Weights of a small transformer language model.
Size: 2 heads of 64 (1 for keys and values), MLP 512 squared ReLU, vocabulary 1024, 2.43M parameters.
Architecture: RMSNorm before each block, rotary positions, no biases in attention or MLP, untied embeddings, normalized queries and keys.
Each number is 500 + 25 x the weight over its row's rms, rounded and kept within 0 to 999. Layers, rows and columns count from 0. Numbers have three digits each. The size before them is the row's rms in percent of the matrix's.

# layer 9 MLP down (transposed), 512x128, rms 0.0696, rows 110-164, columns 0-127
103:466512462512503541528504515484459515520509473501519489512544505484510475485539468471465528538495471485520494529513454507506518519468493564512502537484476557486508516520500484468500508502511553517506471541486497514474508517524508496478549450526534495475507480530513476529441488533491501503472490526477488506543476536485475502476548491472484476519477540489467485507526519482496535527510
108:530554509531507518523512498500497466466458469532477500452465534484497536432481474485462521516559500462502516490493520479506493507486478497502495483481490526489520499502541500468487505487495514516509518487522494482448483530520487465553524485506490518531492470540509465497559510554482503536500492524472493536511496495501474465512507525476453456515516482481507526526511536507497502453503
100:503523499497517548497494540470486493551511463501493508522438485498498496487521501459506535496513516485521459532514524471481532528495501467524490488451522483482506511451554470533492495559524479495540500475544499497486492488478512509485490500518489541485447490515514506522512513532517481524508457481506501471537482526508450513541489540488469510528497530527487525574492513485496506525491
094:484511513570496488478521501553485483534563510518506517511490505517505531471506483512492457551516473510483534508454498491478449506474505505485494490525501472491477539486485513535534493496518470531495478495483472502455491474519562483510471481553506475479515534467452547489482516498517510486511473488518545460511459500459504501502500480511516499489502488535460464470487503495524459491501
087:491499523483498462521484487485489527522481504454502446483461545493447505456480497497501523485434506518513480529459479496545522543502522510457467503513507521496502476512534507484474489545478504461488499450501498473503488471523533502457484462485503467500524501440497493534478518492484487498508538500528440547470454468501513513508479515521489508490476510498502487494461496491468483483474
110:477518523486517495495566529510504528480556481503495509464503501504494451480508433475499495493502516522515521521533489508496490531519487481477487482508515497535520482528532484552503474471471503519496473490540501495468502549503475512529539503501506512482488482487438508565460486497490525501523486485444504447483518492464469489525478502519481470514507466464520475532500453502463508483517
097:510486525485510522533472512471508473529492465429474503465509500505521505505502485466502556498504467522488505493486538498561510490521503530481509484509491508503520549512495456502521459456467516502485497514516542516512498512509507518467483539466488509504470490473481536429501514494505503515540517509500506488466437476447480526516488527540510510572486538495493516512497516514512504461492
106:491502545495474525486529518534498481508499464506519509511504492505466487554535528514530513503463452455474469530491533547523513496474467489542526497485528530496532476490494501477541546537490480481475486463519490508468497488523473476535469479482457484469477560538449534502485478509465493476473496528498494531471504498542497546508490495463510508485495478496514487496471499520543514493503
106:569490521497493512537473523522488503517550497506552476446447484506526518514485551498486527497502513463454477493522480499512483533496516471487441479491499532503496528526519471465492536527457516484489487519495485520500503472529479511515501489507481502510543498490512475460516499501509519473458524480495489467529525497509458528450537480476475488515468502476504461502542459473512467507491
095:538490502507576492511502563513471512514482508506529481486481500480480497500520496483475519483539480543494473535479524488467524501454515498489543497529469483562501510509503511499502523486511529468494499553499536473477502514520538523571482531523490495519496523497476525461505486486483513488535497471506479509490525473471489543536505454494540487555490515516519472484470506487506541524483
074:511546503497474485494534523478521490489420512510452475518494498515445505532497507502495473546489497494490475490494545498467508459536484505483502473553468513502514506460505471504511476518499551523472515519516492503503513500493492518466520477461540508496464499446484482528499542487488463497459477485511494521452513531488513474494467539511542478540534476501487504498476497504494459522454
103:468536485516469481503499507542562538477480511538490489497482491558489475474508514487440522488489502492491506542493462500503541505507538542516506509531446459513502510542465531485513507524505516450481472478475502508501506504486517529535495484488447539494460496462503455506499504498536527484511479486502469499509515515465520505502460534479487492519546526459473476480533512474501524495521
092:454471490472496528504505485484472487509482512515502499432500505525496561514481478510466528503516523507547503512522473524502517498450465479504502479526479474482529532494489455530519495470509531455506489533506466508514431591479469506496485486493500538531484496482451492483475537515495482508500492478484528486530550518513499502505548487471502501475499487496492493467517533496528491508513
096:520504501501500495443528544546506544493521499467504495513457511482473482478491511475486531495477526477496533504463508522507438498505529522468515511525500520533513488537487480480493509523501488454503488468488532483486484509454489534508485490480516494463492476489487484542468504484469488496509519433474476461468486533483507527459477482506518508517537518490524533461515528568527453483481
090:509490538507554514529461492530505490500483496518463471450495511520437513521486482508496545514535504524518502517486498517458449476472470527493523504522546549455499536493481470521475502489495475497497508491471473536537460506486465502502508487512550514499540498461513531519466503497448521511446479492520459506514487537494515487521480523448514539494496494495524498481495485483510484466503
101:467464532503501508452498493485510491441507532534466519530490483488478505509512461527487480502495491510524498542524497449502467485519501546498488487443480561456472495503480496505502487493458527523488515463501520487517488495476480525517493477540528508528528499514478469526513509495478525490482514510484463505511503548505463511478508491482512459516481482497465510510505570472498503577541
089:503500502516474463500495420458492499515503520494475453534477502437482492483509485498515498521494509519516549444539519569498474467515507500505516495490492538484512486495495502498511523472489564498506437519484542468508527452491528510505503507482495499526512498466490506510507518510547478473477533531496481486520484495507465533504492497530484477514509493490477451533506501514533517448471
106:563496557477497502466513512512471480528491529480505503505511535511460504488530480483553459487456509513513499526499503500502538482505496545505526520540514440516473529472538487499490498506480499491489519549528553480460460508484521491489479453511503491495508494457520496476480490524504483509502522484515494494509448517526528447500447504478498520542509484535507478517483459526523477536501
102:477498497497453464519508527532486465477472531485496516468484493545536520475500475476485503487487490463487514484524488481433527485501509513469506505501492515537519515499533514467491519472552495495488448511506518511513501518506477518541509510472531480493508465467510411547542501508483482496461475493508469490497492482548465513506468455485489494526506495553533463485473505461495510493496
097:465490480486493465498465511510478515489498474510450518494531479450522519485489508483506497544484488532449469495446473478478454524502508535462514478527441476497517493503553470485520514481502494495511527482441488500475510505495491473494529462453525477474463521508466498497484483516521502502525482514498503526525428518507516491461469523461478492503509499519466486496538484508488546485465
097:539529495491502525511508507563506531479532514509479510445505525509515526505522504483505493555484472516483520518491548489502473491492532451512522526479498480491498528518499523532497515520514481496497539492485512529501452481521478520499511447511514522475528511537483513486474485514497510482517508545512486508501477519534442508523444484480496516513497524431501502518530475517410481485531
086:510545527510480472476520515510493454503459529531479476502504472501473521473523525474466477531546494515534498522504518464500485524488520491505499538518491526470519499509472495497485481497498508488486564485518582506506488528466462474483498505473478559495514519507544527514495507497518479523468444486525485488531542483499521481509494529503475483509526512473523541516499494470536464481444
096:524491507503462513515488485536508469514487548524514493512470481473544489540460508529532479483488479461520471519468459494503503499447505510474501507534513501479456508507482464520498457513479513513480501538517471494464491440495476491501506546481503486462534511505511515440545486520537500485486474525520523503516498506456500542475488516483519541500510506501481546480485452481487455452498
108:475521483497464530440472442500506487551515521490561510513479515550515482517477543510506538523450489500471492501468458512500514481533512510497496494457497501543505537519486518495509479526527502521504504498470485506502522515471478484558516499514503466547470494493495521534513514505472528498486511502502535548490535494486532472517511461471450509488541548484508516481510510493498472469466
112:536515510514529529498520485478483507484514507488483479492506501529459486524515499522514494534509495494569493477522472550479473517487512422497483459491527481468513478513497508548460503475501489496454459488497531519535498479493494514493471509544488528552494467522483461517470498529490502490507522536503511478542520454497505502494508473492530496508464533519583511506532535503499489469514
108:485511490483528461443478523505502522487459487470504510521503453522508465456522462480519519491482506470514490526477529519503499530500513492479530567484509473510508509477465501519487535508471510515423496488482470503519495479507488474492499498511453546519459474478537487472480491537494549510502517490505499502469502503475542527555447485497496509483510511503476482549478471523481490546518
107:508513454494511522504519496504485539460502488537537483503510472500541476558471491489497479511521542465448525495470507512509439492442519490500519485501487480488521498455470494512500541503498541520524501501470472528530525475500509502498487516488485500511515472473478462507498457523450510485450484505494482520526520480468559486505498436488477493516474482556509525491486498510473532477497
100:496505529529528508500513524464472535513519569524480524489517514531533476453524535521453507529452521489509468489493485491475466503511503491490502495504521499474550476493458492491510479513498462473474514475533527472525490533494525512510498533480498481518491522528504477512501482527494484521508484489469502560525506491471504451460563491486511517486528503446491499480491504554492512440530
090:483571451499475495500537508473487539462504488505502515470511497470462542507496484507447483474473467539508531510485540555472500468485523490513485493505478468517472474443479523496479489503483484493528483519478496503454490491503462526524521497474477445472468452520510478518517487480501482511531458513510464513495494500488539495478499490513527512526481479511492535529547465470505520495473
100:491476502504464535482519431495526462484501518453486464498449545508457527529463535511503527514458480516499505520488474532504465494496526496499500476476501481461500523489507510532462479476540464489469484464486517518495468538505503479535496486512515516527485485438495505526492455495524479497513513505516480515483537485482496486475525474511485525545524547496492445478507490492538486454502
104:509511558473510522522507518496517465497467516504543518488505491485493466494526494512471543478506480560476469542470544485481533476501498533474489526438458497486504479469504536502474541479538472497493514488528508489516499508506487502529522508525481508524466516519536472467541528517515482499535552506543465505529499495494519498490498474499474532497516510547491533487498529545556485517520
092:519548488494504497475516479544438454469450488478500493531518504488449497541472465520505494471497509462501555480487487517489510511443479518526519492504482526537480510496500540506493500481486541498497504506519452500497522482557471478495503514487508520494469517478503523525523481568532500511540514519494506513493513494519503522501486522480536516475480475457523529461519542526549493518509
104:516506498499492501495520497531493492478534496482522535485473539507485546556536521519503438501516508512453493488521492444498506479513540506479496531480445497520502474483492497503510497477528489526559476542483547492473472524493488513475520477466464512474518495509478501518462536484502485526527527467489455483456540496497478513520467495513456543547481543503479499491492513487505456522497
094:532464474514548453473536473507491550501432516481510533490514473506501492481519525487503492494488519491496485481517491515510535500458499495500477483474502496518511512496482528486488503532514517478508501525514463504495485520514505479508520550512458526497498487481469499518476538516511486531462454513537520558451500516501499522525564460469559500534524532476534475532484474503458485527483
091:519489534487495515537477451505538526512519498459514498487522549483480476492508511521545499510515502516459510519441473454488475517497514521467510539514489523529548514519455525534549535504531495494457506487475498507512523442491503512513487506495484488553473482532517494536511521452493481541509485503460487518504472482460484506501504492492495528490495463430494484502498520491496502526454
110:522486483511485468449503513515490473509520478514507507511530484466461547491531505542545491535527533518489533504536508500491487467484464499482509507547527493479447543496471510512523498492508507503490471506531481501506499472492503514452499478514491510503483471442504497553508460532502507471478478524483541494501513446510512515530513490517452458475490485481468472457548545477485510529533
093:470526507487512537510478456516489479492486473500470456472518533485508491484506498498524547500473457493470489487502525473461508524541497513520518505532508526517512453480500448464506563492519518488500543520553466517505522506494499459510485498473483516524509504516526448467473523519482513496483527509514553540493505509518471515535510479464475508468457528530518514521499541527453517468499
092:453509516478538513516509506477523539486484447495475536526529503519474493476510497493505551444554494481483521491469497518486530520491491501491478529499457509539495524489487508497529518534527463481480501488479464550526568474514479515454473483496462494490500489513516492471523509497469500492469475499505486471515529459519500509509485528487487550502480491494504428495497463485543531532508
094:480501488474524496471489509487472508501527513471464512551514495460526496503515518515505517513486497513526445501521531487492508477451485517533476488516541477547548527456514493485548516504491523479503517473493459491477492477539504492514532501475535564501508441528519515496524486489502489496489559488475523505524480557480488513483517498492496489477483451499462479516446494551503514466509
107:509519482506499464510471540461507502496487492537487501509520506487478478497555500514518518489537477485516490502528498456502485542503539531412517481466466499492510500487499507515545468478490471534459546474517534499528522514489462520480471487495498479500515441515503489540477473508491510456502513469474526487497454525476483505530531518493452490510476504471461467514546487518482501526522
103:480521516531560505483507501497555529483504477512499526493502534494477527467502467500498505501495508515505516524467452478523464482546500511476488521483493466551472515471496476539486479549530553463531471493471536525464500483499515534494506528486467510487468526512473480482508487494509473477516493491472543547491503516487462491476504479524457485482518501494489481511546556495476471533544
107:504538474501491511533530500461491508514548497484488519500486495455495491504511490501532489522529464507469456499457524531552465479517534498507489498506512523490552491530507545491474519522508490459529545499536504488486461505485469500547486502489483528500517486486502475489490479473492483513497503491538482441528493484465491487434464520551520488506509491486478509561488540491465461471528
076:500555492518528510487487489470502491459473507518471506483485530468572497498498472487485473534510512493487472512446451534539480457480515485512486508479478495455472487500545510505517522467469483473506490517509490486471503513475534556525489497499500529535541499515517528522477510514531467491494464499563522460533503466467537509457468477502489522506482499475505536505507478503523479495462
118:517525504490504499540510487516497490501466500551501528488490526440426455492484489491484472467480486527511489472525510444485474489482474525514522500469495515527519545518528526528486477470495486515511484530481500503499488500507542488525464511564487505484498482523506498488481492507483463527488532526472531475502548501484509462481492488504496443487515506518504504543456529526473486498425
100:471482466566534502479475482533492478507502492478530491446524447522543484496507470479454495495466488529440491533495547475520513519537495487466508449539531530487476518477526501456477511495492458498521504522508530543496547494506492492515511510503507474551490494521506485469493504496521463479504493479505511501515490501486485496510485510546520478529544542452517504499515488514542512515484
103:478491495540502510463477503507462493494552462519514506535500499531534496502461523519529482496465507483469489496526507501507519520581530489470522553505521508510467488527478484520548497480547510519468468490465509504478507487508471505498496500477514483474488502542534504518498440493504534491479507524475521489443518510481504484504474459558486479494495452515478461476479493484501453482528
108:501468515478522514460532508485488538516534528523535539506454465480453507511505543481506469544471552514539476498491470462505489518498505477486503483502512476496507501494513539522497483485496447503549469493490495543497474523485495489440469502464513462458455504498497496482492485497518490508497495506491530505524467471529504484528468538499508494441487492489529526524511490532508482498429
109:516510479447438511506518487529498503491527424497497484482490497482409531494475513527492506456493447516507496542502548425529455474516508506513517461493528470514476514503469509524471489501517477523522484493529497498537500485490478529508511495511508489531527501473541507503502516518478522472514490460489497523506502516496543493485515505479469494499489495496504455488484484480551529499497
098:537522509480509498474527512530484434514577541483515492476476493483498519442492480486472487526481512525555480536532482549496508448489499522560504466529513503488494497491502478505522551536498504479508495524482493476497482498529506529503498511491517506515501511476507475552485531553532491525503512512508461510525516485529498463502495562502519514476488500471485491488537525483489499479463
105:508503500461454594470444474507492496526505487497512502478457500492540495471500495488519502442520502520536524476488523538511490489478536481528478510454495524552483515458463513506527525498482487564504509501493469476482495461521458461486493494467524472497531505515541525522505511476476487476457504491514475468528524514502481479514534500497505474491534495506512487535498486487496530497494
101:514507541480459545453484493507491532515479490565502497521518501508516494557478472471517522502485484497484510495485473520514471491527511476472491528478511523522500510454517484453459495511515520518473461564462459518498532524480531526524513506492497481494477476460501491514521475510483524500554514530523480497558473520514481508441488495455504512519502508525490467511499449483514493492533
101:518519488469514524502503516461482493524525502496506507508523530458507503522477498515541458476494498502544468507550551508457510514519518463519475501502463477526497515428545492501532508480505461482536526475489495502524559546526527473451484456476507496501494514527480474517474509505521514553515523508519484515496521522505486455489509533518507511513512516487500570494535503500485502488457
103:467475516500484510524489492430504526502506514477512465500509500490467480502489483489559450510512501464474492472509487524545455492469474481485508486481538558453447530498543484509504517546520515528500528528503522502466505485492490483498503494472465513485503525491522491509530467526518504490494498554504501514514485510471498535469508533496491503415447491478511532535510520485515487516515
100:485580495504478535520503464469499444455514514500479512511522544492488495480521507455544502525512560520480502457496490484490514494493486484505546531556528511473522499537483504469504501496473494485487450513471512504446543489517472521549528528519467512477532540544499483479526501495486494508530497487489485493500517503513497501487511502517530504502476519437491531514505514497479517471531
091:483533479494565471502476525490520539494515463502496518509515483464531481525514481505499531495490519534538506549464513538503518547508462492494514456511499525528510500501539497441502481552481497472495511470507484488496518490466500498475514553541525477499511517483481506520487510498480484474477564530511512498530505480516550463510534528474510460525509513493504514513501500471533480486431
# layer 9 MLP up, 512x128, rms 0.0695, rows 111-164, columns 0-127
104:535478485456491482533468533511464487515522499535505528499495509579517498499529516463485485506497515473506507503533494488489483514477495493466525513523488453501518520482479468494515483506539463531450456445526506522539469467497478521466502475501474475538509486517516490474509506469514458524482482488530495493465542492511461480530469492474501500441534455511513529515503475507509462503521
107:476455467461483517519501456491488499472469500477512502460530525504544504510488516464464515522500513528521524478569452520475509476476508450476527487485536521499522510526494515480513461489489488450555474517477496496490522488519498486503471513524557496522516508477519553494516504486484511486487564546517501476505490535510487482500488468524533506508506498485513461476510466500516559504518
094:456498504513524496460490495480517469484511569455524503491523523500486508483486500488508539522482496465485454496536498474461519498486495515520530523467490471550546543457510493520492526469500491512484468493502517505502534514488497473489493502533534534530519540495512497477526519519507462530471532517539477482474515514508486505498523479535516476527483469410542508520477512467499483480526
084:491469462527512491507486502479536489464528537531471558497583484507516504519537504502484524489524515512504476499506541466500538460482543463532534527513494471494521504501518497466500503477470481529520520489481500484506561513485464529507517490493538481477497510471545505507492538524476493503504472492486550471548480519499512497502488519493504458521473473486500531475494507476499552548481
099:508514521536540446527537498493532503477466529514511526501508533495494535509517524507474530517524541494497521519525483517510539505519496492476514449505533527486466531507533448500502469512475491466488511482472482480513502501492514478483488565453524493524501543502490510524492521480519517543464525520503505470524434502466525451497513480513500461493517557471486508532478523506464495515523
116:509486487515513527502516505538528474484493468548489531523474495518513527503452503471493532477533498549524498474490492525489481510485509479494451540571533545511443500501465496484508473475500468527492523519499516515512486476468506520528490506504532490534496514504488471513482458492508508477441500460485549507507526520536474555484470468511492464510493435498511514486517474490507534504523
100:497509531500533454472459472498506514491492518535473475514530518486474499505468489476518527518487530520455483499496469505470500470542490479460475499509509460532494558496463448461485533471499528490471507524524484450475506515485456509497563501521484495538539505499534507524474526524528520457453497520508522463488503506516501546511516482550467488514507527505523482505520482509533495495513
112:533484531482484452475499527523545467468529537522462449479502517521481510549484482494490498478545504552489523489477490526446534489520505488554542529535495482469502530525481458528529517492510489509529474483513525479501532513519494486494549519519488488522508500517489506509445472499567501494503504460511501502461515488507505503493440506513500509521488470486517509497530529486529517529505
092:472505504488525547565533461547475519500523527484494542490518514510535525494454496509479563519525508520517457491529490463493493461510489524490483462496536466479499526495462480524515498481499471489470540508471483518508489507459456478496521519520524504504499534507514474505524510493478507510496492542534495472495500537485535513532497558541515496530492526489468503504509511541496475542543
083:443465497486517516513469526473500540515501512510571493529516517520506502480527476482510506444497488476505486490488479481503522496490502504502497507527477498494504505515506504468483459489471510472529471529502505532517545483446488465492531564479461487488521564550529514475483542490532535490476492486510486473513520522491495527556497493517529527496466521481472489494460512528503443487493
105:489510504479533451501474537478471484538491516507559494490499475463465503511463467524455523509486511500507493540460517495498543485517492493506487467481508505508469503524532514498481498487491497523494481534554476514522471532494471517546500514487507469545495484507484512473533511503517482472476504559496542500472523518499543481504495490503493461521490449470492508566501527565491498536529
092:550558488550493484492484470489492480478496510517475477522534509486495435533517500466544515451485483521502511480488549463528480513540550510506527513523497495490492499496497511514495527518493461524485490523486491482503525436503505535501524528521528489516512491502504544513565471496497526502515506529501525535472512501536548490508483481468519501511499529504498475553472496560491518483494
095:458509457502457477502477472479496473520476516500500501517540520511503507516485489520528475482519488467491483464516499523520501493522470442523483476528518482474490474488496507498461528495494523492452506517525553491445498509545504503531513513506535524525487533489498508472522493518579466523515483549493530541534518465481518527510489521511501483495475502505510498563468481467518527515552
092:459490495495507459532504519478473456490503495520502481520536535531523514527506495459473509515549527503506529488541497510464454511474466510524507512480498533474509528474500524529496477497538452490451501508488496485522482520414520555521509478471547487520531482469552511497503483498477510486467513497499512488499520481504530534472506534482477484513460510472532507529497509465499529512467
093:556481507497514497549507491508516471527484507493481512491498542487465542467485485492527503485492502507488501503473503521513551447483540494523493505540516437529553525518523476518509506506546459486533480470502478500495490492542531481466518532503477479489503466481540492495517477464525472445491502516517525521461529495490533520575507490532496524472512516492517466522495498509486531477494
091:537494475437532525519482503472522512487544516459521488517555483541513473471465506485506523467530486512542502490488459489509529471478460547468506521478456490484490534536517503487516507534516500544479508508509494489505510531503543508513477494464490554517516533528497508521512496509481526494502458524466521484494485468486505475547500508524477532518494557507506500511466478531509459469517
101:524513528468524477541506497533452498481513496525517473502517515509533457439530550475493530519502499488461507496502493508504511517505461508504466491460495534509531494507471488527461487482462477513540524491559506474526525474483491473475516508483483551502502471526509468532484501536526463529516530507460473492482498443474519514530496524491461507512517525501487539502489556486515520534487
104:481504529534485539523488486481474509472525482477472531526484509474535465515481544540471509535534527482517497500510520514535490502557529513491495507491499493463514493445507520518492486509512521506504483531449518421517508511514511491534507515525506476506507466497542479469485476479451533477490529501491470495482551521486479478467520483481497521522538506493513505546490447482492459544521
095:495471459460511481526499496515548546522456487467490510513534512529456479513535510464555513497516483495483546565503524483494521523466518506510497520536523494474522517502435480539512508554497525511523474504523502538512525517481525474474484541470503507471525530519537506498492529511507478503477521458540518500478515489508453486535528486491499486477492517505542482507488489517508478471519
102:517464466507541480484490461456444515485533543489503471501467530495511495524470537461457481466481507473500531463500485527509483517481531479498470481481470481543512489530498498535511498502473473492500527491430448508533514501512515488509468507498524529554535502476544524470494509483478474499495464482463482521495537492532470524515516521533504514487496498518463497460473514500488530500481
081:488506561516493509479484506520501502488488459469531479499538506496489495500521536495494495471492498499488533471526543474515534499469469509474468544524524512466531491507483475470462428488536536493541533512533499535452495453482501478512526501501497470497474527520487504465494547526490470518501533485522524467453521476517456498537531486538506532518475490486482522474493507535513503514471
103:550498463542510499473519522500503489471484484509497518489523523515498511477469500457478530556498499505498496425559525497467523514507455519519514492491528503526489525526479519495484480469443504483498538499487510494515506464501491526531509497487505511548536496489468550479464490504453511515472510501496526467466497476515461469533473441512507484527518516529524495469498509524542540510503
105:513502499537551527512541486496511494521498490516462471496492500484499476528490490520502524496505504520532534575512501493511538496488478490489541505487488524495480536479495490480531479525535510495518495485486500531521451453493504548490564505500496507483516501544522541527476518529512524562527505543510487517482486440494524503525476474524534468478482469530521545555473512501504525512509
109:495483499474511512501506516533470516540462533479494518508461497432523485515471540499483490522546534507483502471518477479490532457484548524509524502507454491536528509491502520528490512519506488504480507495490486524520464483462498536549507501484479460531538468509470558524520541474464480516491490485521484526497493518533537514499513520506500471494515499438500538484466539551503504517516
110:510494524509445444476484496520519503510512483507482513486545515521458504477511511481495543499497489457484481524508490540466455475515519497456489540436451457559504528524463479502516495474493490503506474496568520533531517505490527520518547510483522461511501499456513498502508527515486506513528519459488490519492506473499483519498470477520499478506525514488501541518490508544530523477535
105:531493474508508489472503497491550488519496516519488527497470499560524507492501467503461490460503483489528506540529532519482526504515498467541536492501473515487475489552467504515533531458522477489480486539550520506531474499465517528525461490537517498504523498450502519505516510463538494519470535508501504471476516500499471530499501489475525516530538486464458472544534537476537491540493
102:483521483429475476485481478492491490481526546503516494476501443541488497514492486474518508480499476508522486523521502517557488507546515464474521488519525489442505507505507494518478441471479482534537531513513522485497511507492492443490524495436494496514503489464499485499480503515524463489470505499484496477506552470529483534509521526498484557527482494527531501505550465509458475497510
082:504522514494533490458472521528525503552469538538443473511523500519512497482483504468490480472509455479542504471471475488476515506518491505455501524473533524499466481482550508477524496502531532548533472502492507498524482533480504514524533479565483520523494505509538500530507493511458478490521466526455511494495480503545531464488477463527525510506539506515543489527488485500534497523501
098:488507517504520483525473492557516504497470487512474531511510458479469514483516471444481510503508510486486515487523512477497511491520491504524516510480531487518516470541510520535526510486485539512528480534489540466550528486514520481495501458524476477494493507518519514482481495523474482570492517471556496478483462465500517498477564457479504517525486501459503540531530512563505491550508
106:520476514525507539485494461486492475486490492509467456503526494509487476495487444500523484505481501462512482518506471518530470496528487459501526469534519497485472524498471515527479488522453516510498466474525469496464495491526505477522554507504522522492506490534474460520471548469472498552519465483464521545518483506486503528548512521543478442468466497498533482523462480525485502497535
098:492465512507480458520448491518520520514515513508513472491533435486507546522552512539508464565497479482488504492479533522496530521470493491496555518532529514520510513513503508535481520497553479455499482497464503480535549484520500511492512460495503528512539489496519497512503538516468513519472491468523470504514514477496516524464543474488498468510527524497549484505490556515511475486490
101:513501483540527519546531492467539507477475532496474478528486491495509478503478478496498530508513534508538501508484498532489556463506517509525526491491544485490469507481490512514537527488480510459466488527493500510504487542535506524519527521535514451458487507519480503505552480491522538510542491517480521533502520490498515495482502492505493443527476432493527544544534548509473484532527
096:468493519483494521536514526488500471484513483488505433552495506543501485503529467505534526502499478500521517540473486443456469496526516483516523507526489493458496485474469501538486520502512515494446513464534551537493513501440485527467467523511534510499510532492500530525515494479547497509521480526474474482479471533494511449459517522526499514524503491496510462515513508512552495522509
090:468482524501538476482548501487488503510477485545494504435476465527467505477506488511442530514556500523495494507475491480507550511471509466545495509496488473486477492496507497469506467471517449480527539486510496490481556511515454522480496477568527489496510511462526495513490479493496523518510510537515532519547531475509519508515497492489492478552536466495470500513477531530508523499512
111:487500514525531532515462491466494469449463522473477488495492490530486472510532509449477550510505508455500455481481543495470537506523516511488510496530519510514481509458545510495470497501496491494471482478509513472550518492479520558481480505504506481522560511499516535463494525490531524531497516478553540495521463520526511495500497480501516486473496547479502443497526482536531506527507
093:490467472540511480481519538510516529529511497477497463512510483526489475447481472481522527525525545504518491483503494486478487498483528527459484543447515453524468485495504492486502506481483485533468531479565533465509515515496470504534489474512521492497494484459514474470445517516499511522544467519454513501487545464502485484484502464517479531504501492477497506453503521560483471512509
100:496453508497489474485469512553487479501529514464484502497471502504501498552462482535483499529455495518546502484473512535537464510514538499516534484499532500521501497505482484507495454466461489477497463480525454518494536538491508479501529485480492508480501488451506508468469529469504499480513493524510498550464503544513527519468491506554524466479450515476466524539476488518497504535532
097:476486463469482470512549450505499548446533464561489517498520450538514501465514492490476523471513487499471441505488498517492491475497458490526510482492531467545484482492507515497502516516511505486519496503465493481481484459498500480519464522473517550508533487506495505454529499463569479505511517497496474436487477502506501517489488514510482502459486492473508529510539477528506529515509
107:507500488532535528477503469513503521491513533490467507449505544477486493499552535495535482467480481460519516525523531493477511484543471468498525465531477508489509543437482501524526487459479537491476491454509537503469471470515476498541530457491507463504519464499546497505504530536523528518503487518469503499459515500486491529501504477460515486483528507456514523480483491467479522510524
105:545505532487474522530469487530492490557534508529497526475532468499523468515532517537501455421515493495455481490510482526520515480456502500485503483515526511507527515525526522524534532457432474505469525525523506530477534486486522511536494473528512504516508516477495528506486506493509550548471516554488464488500538488496507514498532494487511497506503469499485516518497497520519485541483
102:504467474488477487476496493489502464519455551498544489481495481505493515450514505463473462526515503436493529492501488494480493457529500510554490490479458494518495524476510471484482483516535506498502481524469503538530469517535493464478523494462497523485488521510499486529436499514514513496493508463519494533455526526526531480506512459478420516489465469501499458499484525513522501498525
079:521497527483497481495499508508435500487502520458483482472486549472506515514466540505500516442536498495511446499466457519508513496512495491474473510506485495525554466472469459512472521534472495522513442512497492571489481514527497490507499501539515462501532525445485479468443521495513479490474506520491453514495477524501499502501487475508543523482471515509514460481490494511503503500544
111:452495514503483497513507489519496457490509536552460486475478491519433513498545503523545475501483528492510488530493505473542505467468547508521502480507483503507503480511515471503466521475491479515496485462497525495509493539513455453521501494540519508528489498490521520529509508543536501496513520506462472464479545521497463506557524460522514517490500456492496519544497499519543482560503
108:521509559479501484511482511520486477430512518504468533496476516518542476498492524493546535479504491539492462500490482525524481447465441545486498465484492518519524459517492482498503488530479492492487508483518523487497491499491475493513488526469503496533492514488478486542504478466485482518518517540450460526499465500474496529475529473489445445532540495479480478498526517474474503534512
108:499455504483481485479444484511474502477487488520500493484498510466510509499493466472510520535490433461496515502450484435472500500507530514549493523491476484512491483469500501486540488510498504495488487471564471481527528529488528534491470497460493505512531498484479485460556496527505490528461529534482500516490483501553511458516543476506513507499551508487536536478495460524488519521506
095:515460478518467504470507487507503473493510525523479492488475459512488502505473490492513484530510487503480447486506540423544487476509546482483514508495475488527485514465532497498500513525475499490536490470515536443503542488517448470491472483494493523501516486447506498547540504472532534497489469465441511480500492537490490495510525483517476505523470466503506494517461492567527519493502
096:536507560477501533522460530502518490500514509478484511489470491479536525519522485502479505473522520513476476497472529451514466480516507489493496518501525506474495506476503466483450461488500488498494543508551556512491490539546487473491471481476511550472518456522520513526499547482490460508490477527484494502472516501538454527514510494516529481490482455468530508532489480528530469463461
095:525471518486478513506464463509537482532511471522490508499476501542480511523478519486542476527501497486471467498532514479473509496490499488513483514564517445488542511468483506455502506515482486530482485529481495501519488487496466539508465520499467516532572506512522503494505461448458489495506493542471556505489514514471497533509478515506516435506497525500509494531465469509516458522539
104:532456503532524428488490482500471488458484484454497452519505499536520525505476455496526494472497509452504473506544490496482534476527504508507507471524523526490477496564475535531505501518537460485471500475470508567538477515500519525498484534502549513533493501496511464521463508502509506479542470480487485465500521456532514468475494509508504534500495502532504517495495505499516498493537
105:518498492429527497527520510513465509484464501477501480475552505476510459520513505474509532484547512504490528513525524491505478512466478507504499479472478482501571516535490493539510446479501566489484522469504541517509507466481483480513484503519518536524523499505492497506499524465458485505484526498469495514483461518529457512503544497523482526499472469485459513492452528489526551490478
096:530512482525485498526501501525453529544478508468487526473458514522427496529488517483503519533487533513472476516476500508517515522478503524490464510558500513446536483508430493550462518523529486496512506538506499527512484486488539487510512528517485457520571549463537504484500496497466464500506491473468499494497501463498500492511510488503507488482507487491500505521464498540487480532519
101:480464478509460529482555466502518488502521514520493518473518457508505529543468482486518520498488483476511484538496534524481536541489499522551480470522497479479437499534482475540487494469466532504504517456541511522533476488444451514537487555510489506488496507526470474505456513511509505506506473513467469523491468479485494526490493475525488485501507440509508471516522519497491490480518
095:524501519478522503468451527507482527442523529543525503516497475544518490466489510505505484518491484463541474508532490495545487534528524482511538514544488543502495517510490477457487464457489510470514490471503490492510484528490532485500424448473559476524502489496487507527515528528506520507508503539466507556471506447539522469489508500494517511474502490505478517502492486497507487496481
096:514490491531500499519509500519497451451498502479500546441481521498539520529480502516517574489445461482510475516511515494514533561511540462494495506507489457506516546509504518458476500505505521490500539493507493507491466507508499512481511497529507492491492460504502472494469497495482490466499522530450446502476550463544476487509452511551455480524485521495514494482499513493508506467487